{
  "hidden_act": "swiglu",
  "qk_norm": true,
  "init_std_down": 0.0
}
Each number is 128 + 32 x the weight over the matrix's rms, rounded and kept within 0 to 255. Layers, rows and columns count from 0. Numbers have three digits each.

# down: layer 5 MLP down (transposed), 512x256, rms 0.0553, rows 165-181, columns 0-127
# gate: layer 5 MLP gate, 512x256, rms 0.116, rows 166-181, columns 0-127
# up: layer 5 MLP up, 512x256, rms 0.119, rows 166-181, columns 0-127
down165:118124087054187138088126140114099123131104157111148096187088124121103103109143131057100192186115138149157111117140137085078108146162111114121111150100139129090130192096067111139177100105113114135068117089091109145106132162069121116075148075101119158171165104138085133103105101103125135138070117124144188085119121174113116168236181172119161091108159115137132205127157133151135123147126
gate166:090116098103128164107132149000116076104176050173076162171137105158121080117126164123093061108156201124136123174118189110107113119120134147151166169126165070126086122147146192081120124137078224127150138130050093109087129105128131072138103077094200161140125122168105158136094114105137076078156150132098140135174089143170091207178135111147127111100104122155079119090115101116119165113056
up166:186133186183095145135166117208172157166138142168102168070113112149201115091175162143108148132065078111100090110151119175118182128152151127150118135158098102189145092082089118150121045149084136138164122035143132165073153174136145150128096163173136216119111107100103165144170116159123114102102167127164108132073097129119131119156189150145153159140117150133125114121172138160161162158132
down166:171149163131132076092170073079114087175137116179129107151094138113067075070121106093155184108111121111125140122070169162106118166112156145059081138135110113084137103157128124109074133143159107064122144090118097153108123135147187182133055130128143154052122104179175096148100130143097155093148163151122158119110106182123164134118165111130130161070126138131098076100188089173127195170118
gate167:157116189118120129130093085130152171083125088145079094178159129101164058112134070084136090101101084108051128126125158103118083103141119089118141143129157111137107135045069136138133139140080123068178137117130133145177140087099103124119081147135095126094087075129084156166116119109100155165116119134160086165113130115074097144203156124163126114126113156137115115103170102098168134082109
up167:105080148138100140150208083111096125087100120131100180177118091189151127105091165099113132113119120150166099132136125121111166071155155071110132098098157160095147142188139136084190124128108155110117186108144156128125139124136174126156129107182126143179155145170075140141124174075122155086111162119119147148166130136095128147199094112122095074114149091086113171145146148140145122120126
down167:117138101138100170104123155122127173124072097139085068136209084124141112147178099109111089139172168115114115199091082105147151110182115126078162096130141178123120154152117114181116134144125138073169183115124097119129153145141166125165107140148141132079152089165095155106155137116087193155171158084131116100118111131134146155105103160118141120109114095159115075143100109109140143108102
gate168:139059099145152165162182146134094106175100146089102118134147121128139146107140151159151131161193159096147110173121189123121100067076108197060131119171108098143208148149115121127095148113124226116108126137151098144188066065138164164126048081111138100117082184179144208139087140193121105142173105108079087112118158150131143120208182110144151106107156094148148125178100144145152091166176
up168:142163114142157109128139118151133143196109158135110121089141109143106122177081137175119114170067180072127128150129107122178179200100115094152085109083141146159152124132038216143121076126090188124151207112145130118145175126172124120129127125115153114072155106149165182145136133118156165136127200107129158080111133108127153130137120092134126124118085058094168127128124155095160165073102
down168:117113160103154145137105140119182139176166144100117108137147120085133072119157132165132159132107096197124117170099133074143116168145151159116150117120136065136066095178129167124124106113145136086190100049136084099178122095156161082117135061109160130114090091119114154183107107200097175179196185221125132147130124139114111095170120150145117147163161165119066157119118157084096145107109
gate169:139156152109185084135051176181164167100098119138158137144134107093115187132136141173153155108112118163102169160114151104083193146108087152124158156137173169111085129075065126140114119138126163126135139169096133151117071069133136049185182096104191135132087150126100173131115152115157168109168138111098150086163118156119103094114127218142140180134106118136117134136120075181130086169084
up169:146102115091128193096141085105156062120127147149108110203113160131131124112111114105147132085140127081123061145167114170178167112184112101152099153121189109067127122165183091115161102109146092152137144094151111127177165141133173126057091150137112149140130019142138118131116113098141181111162135101110106141115168110165148164151055126055139115125192131105125131119174081066034122179149
down169:094149143099084157157143108147119080139154115119148151148135149145095121102143156156126124085129116153109106071153125092190122111105152131111168138141109158112158135115137089102131089107115093068122113138107132066133178101144124101094161091118136055159209095081118138140075104129193052113066181091063178124161125138126110135068113100119139118137091179126156115069110110114113195110159
gate170:075072075104208115127089157117080104111128149119117064141152131101108121130093072142108126120124091102176066142128125107196163130121206097126085170141111159138124051084129110075115109213166162099143149088149108111100074143106113144158158119119139132123084089084140102178128123108180164156109107118154116098056134197171153131186155129136126131114148101111176094138131170112052088112219
up170:069162144184130168175129153090116127095118142091131172105091136155100094105088159144181133144101109076185134078147099176123150151087051128126105120125084158136113119113153085140158164127120099064130148172100052150183135085135115141125123168135158160151157065180187101107115115111147130080120147145081108110177139069118075081136097120106096143086146152151132180130077195144142151180144
down170:188098133070135130177135113105157136148134131117143185122133155135145120210159132130176151129140085155142117125101092134124149110149051100127095119076172144130119169156137134139114137138112131139100159080148145117132156124123167152126173078152133135116117110104101173107124130165128077084111041065132082144149110086147120141110114166133173129171157201156134162182081098159186120161091
gate171:131121137057132098139091105032084133088111100152125117133133143083089132025117091118102122062109117086195185164131133143150079114131146166163157087070127099152160149109164111110126090140094097132106116117104088094112147127135077132116130127123217143152132130192146130061092158186125150105165113138133255104126160165071135053070146084079124133156155108124119097169133158148143125068184
up171:103095109106131139136112151187122157135158090157108164118118186153093184180110130101129122127179122131106063110142096095129179095126133120141144125171167127092054214126120142064152096134072067137153124166146100144065164141092164213149157140114078096114100105131218125135151073141181041128152148086107107155161108137051133120122149127183157169102123086119147112164085132118156153184165
down171:126121076223170103137133233123197108166152093138157125091170147148124159104120205155130055194140119149088096110106101190156129103076051128188106114160159113098104125117175116126125092132133154139109127138152163129136168158091110152161101195215116134110126103080127084214097104121125136146141108130119088141143126114097117137054161158135146193072117149155101108155161146140050099107146
gate172:134127157166136146175170141137115222092145107119043148130110135143102169125095144087115171166161148124147186091109134085150116054100131147109077129143133101086102115138115175097066076116151156145143113164080092126170104081140132135154118119138157099129116133162098148110120137147135076141135155198133127122144119146124169109176165118075105090142151092109093098162095137151130108135103
up172:132160150119069106114103144097123164114104105093141120118113085075108135146127152130094093162129160118122104157132133090114146047167095122166167221110086141109156114156175123139145126104128142126115092135138116078134129135126146170127115086109141122165174146105168111155113155141162140167124158122143148068125124201149186119088118092099173147044127080128156116124120158123117137075152
down172:223112148118122159117054086100063174080090146146158128158135149085085076166206112114093104201154114120129134156095137090161122075143159065149100149195144114147106103183135076139090177133116193124158048127124113056119094064098137108192133113174087188141121151108165171148135124151097130125173140167146095141104134183134094111079110150080109153124178104101104114107133180119145111137090
gate173:110129097152204121119088217123114090115140157157156112169133135187103112119184094176168131156109116071167164161091157128149137152106125147174131141103106114093121182124110106108121180200150163057114143170111145138134105141144114087154159165121192080190138118146156159142169152093125135175183142121172139122143173150115190171066150140116123156157128096131066087129110107076128132092119
up173:126094124142105167108126094160078141095118148137063095112145136134175167133083121121106134114137152175102098062120140159145121131158136153113127175111130107135085081100133143147106154089111133151138161111192056112126135116086131162068131121130118067089128168175149091138078150164116138079068087145137155112099067131138135129155140147137165092109167148128127098142113153146134136152147
down173:098059144156152142147079059117091130135139138124100174091115078167188107106148114151127126136188142080104128132128130108122125093145176142144151130120137105081120112118101194135087137182077107179079094136133129068066138169172118132104164141128159125117110106132118198137156162146193094119092091142200179083136137132071133177101182174142169077118123137132087109123168062144140057104179
gate174:122148136160121117094066111165104153103145147158126155106126115140158111164120112132155215108129124133132138106118159147154155084049072077109121205137146101133114107101101146132072103156112097155088077128105127089151123164138104120182183153065174163114138173136116165126107104148103102141088124107135146109147117126096159151116123176119133189197196187156102187143149139115079164132134
up174:157141130136143143117084157150135094147160164117160126147118161182179093054099126150126125173137071126130122153163170113126131151126128166152148109146067060161109159134110134107197136147089154149108152084114139084167133148130121173144111149135174112119152125139125126123130156134120102137105145089107141149093090171132123141113141173105117116176139162124152123124175161103084138189129
down174:162141113138113179129131075080100130180119153184142114169145154136119087206101100150079072182122054108119086178183158225140137177141129176137141130083087128097050101107139109108159194132111152123122163102094131119135093075130062126160129147070144088115153102121168098157136160122085068122169124137170188174120074088112117131117174132148162137157092138106141090148126117112122184123109
gate175:140127119161089122175127104110120099157111165108115113149149133116136144066132124123117090145118088098127177079115101149126155119169140141074155142150058100109096121117143093166172102083115145159107143079150141097156116165125143090116101135109114120211138167174112113102136160127110243172134156163130062153102158176175101122174155148111110198124139173150156118072169158131161162133139
up175:152089130126114118132138098132156131137132113121082117089141098104103137167085158119119137112089121124089097193161109145148174143163127142174191124191075117151058164198186126115143116115108146132080166126127197143159156131141099108112121141045090148084158147087163129105153128142105166150135107075109113104101205115159122162147150136064113139147155142111124182114105201166059184124161
down175:128164160188133170127152101152085150177072136194137115183052075135122169149146147083154138112102106138100154161116149093129158108103058161110107111078145093151128117086064152131119163076102109109090144189155118152108108137167104180150151120124144137065123081114141113157123136119141119103085151119175127130094173143111127098098208090116193158132174122144120140131088161055141101153141
gate176:050104087137098088204121074079176158128096169163150134136119163141084214115166096152162142080103139104135147173079108158111125114100126102066125194154112156124141128167146136104130082084083103149124129088110140103113100096173111092133166158126190155169195111148137150117061160124114118146088051132106196147110106098118151136151089130136126149109122152132146121166106120139144152192176
up176:167084087110126101137166110134099122112123117134145158150145181165153101070068081116118130112076074069086072072095120172133171115103152112107162122113158113050101115100132075115149111106190134112163111136123122108113135112095168077109144079192135120110154123111131159196180132171136172119093117082103138092157114139198145107168154122111138091173139101146157164113127125171116069122167
down176:173161167127154095152160176086150079163137136109122126109135112152145043116174136155152096114155072116081096164132089156148209144118143105153127155126125182097147179123124115096063118092180147156095158121184135135154115130128132172108184083126176065093120042049105086155126092074164142119161136083129144142128104102175145150100192162141077155184122094123137112118171163134135161127121
gate177:088137196153199134092157107099177136118093156160178075142129135055093079104132133129110178124165176130126199118097082085107184086099158086141144149081069144148070183189166128104142130115111153157101155154141103122122139133117144111177129147136131144086116148136184136162131120214125119049167137137160128139068128108130065118103166154145173136146073127113083133134085098152076122099110
up177:146129129167122155024099139111092142067126093117145103120231131129129069144167130119096164179091166062178087167162127142145180136122147136109140145090132094132116082103074163137090088170157102116140112094109075137120139139091120139134163086195126178096127106159122164094114097080110097173149169119152138132165080131075163127187148148150146156097167160119163092138089162142116084097159
down177:120148107108122145147108129143157090160108139148128116075067149179121083104117112145203102090133148169107130128085120100192102156156118144144113062153137067115096105095102151128073087163149133152111114164105090109172108162136111159133094138155107079113088131116170158154156121124144145115146127216136125167133131132156141139131107115104177118112134086170133172148100094125128139086096
gate178:104142134105186105138127172141073034119149158136131128165061068078106109125123120109118085130057158121103128159160180125113122104118086177082166093113168117101155141084110123079128156100156111091119082184122106129152157079117143087141205156112181113175108093155111148152126166161120085172164125140115091054051065159121151151112109126118099101092109133101130113171166113167143171114113
up178:120140134140158165127128088105182160080104125146168084114147165145134123132131141116127126126146130190153157133110120098167140155139129132143132111110099192164136095102128096173130152166106147186156157102137121168113111211157086177067053128172106161110130170115119101139103079148145166096117151131166154136157158117134138100129180117125159092181127153140171146113088122128142132144128
down178:125177106091131118214139102095129121168088062165134133157173106092107185123135141114090127139114162086112099112081158102137080109140108114101152148093126142090167132085171101120110155123111139123128191104163100079139090155140148160110100114142112161127127142202140127165169160115070111137133158174101103101132093189148158130099117144163098088152121144114111152156096100072142139129140
gate179:141129158167166117125100165158154110164100129163145117053059134219119102152146166151107069178143125142103141197126114099152077035151135149136135132143098086115165160134153112095093159127138142119115098123102104084162111133121165159157163128225070093159173107178140142159172121133162058142129120154127136074158069178099114131107142080144142153122125126176179160151065115136136121096089
up179:111163177104170123124072148127111160143134128117112123118109059176125084101130135120156025092202125116181131187098142087132133043122081105119181167071127082072143140127111126162052191082143070083111086142063138122109132098131143098166122128133079079119126110113113102084145158099157089075157123157068099082179122104085149150088134141134113180182100113144113091138061197125143098132050
down179:136178112152190119107149114171110126134164057136103101137113139146104156122143160125180117128114140181130115120160109109190097147180111080120155086175105141103147078125160031117136132086150104130043073192076132112182123121069153168163082113104138116123119085100129126139178104127092144078164121165143146127101147125113159114153232129128171159183147054115103121110170125120144127130140
gate180:161116159120154107148146079099112107083110121159178136102100051147119120174109142129138130158072128118112088161082217128098151109151132103138118148151110101154166099075155137061109186124145134070182084117100169108147129169132141168125169160130103120084138120133136118081110143161127164148115101167111077071172118166177144143169103105087164136071073123105156164124116206109094033139120
up180:133126118097185168167124135141105141116153112161101116141162089124140124121164123100158152126109141111167097135173116110153129115101104109118167130112192149153163109076110156136123080103137155098149109128129108143068071153085142101095129134187161140109180119134132120127066132155177085143094164109197191113054212112085124126068133162123162122085092104126121129119082179105126125121082
down180:116120114113192142083115083154139101154137148120105128205103158135107119120133098054120153172115111121168142114135090089118193129144173121117096188100134099118143206110200192140093119203076177120172130099128150094098127080109077108085203093151153089131140110146190138069114115090127086089155139126165122151060115081109131113168171131163133152200135125181121103159123140143113125131140
gate181:163149130115106116131111146152140155116079125127133103119089176110107090208158122174113119112107141140097134095125138122147145085180116115154138211092148150128130149170111166117136137109102110117139167049122108168129115127117133104122167119157182106066158133142097169142118147168112110103189134138133133115119123207050105154097149051081126102135115127187148154156165067166138153130096
up181:082143135152148126137123119098143098140150091126151104143144104110065213092089126091081130098141117150117140154135107074137106144105145145118153142144125090192081109143128117081088111175169135129128111115132143113135149115124146133137083124153127119102162128110160062136159100157096174154119152179117115140114131085068120144149089094099175106107165102113143101143171205072157190169157
down181:144153142063173123121167151100155159098140164152100092099125111144131146134101154000130124132119135153115163120091126115180163125084153090148130097083159087119043121108118188089173177127125112146133132081139092160134131128089107112117122118157152093143056139121106088148077126168138113165086135085074113078104135116111124148120106167097136147106096191168169125161123192119091137166111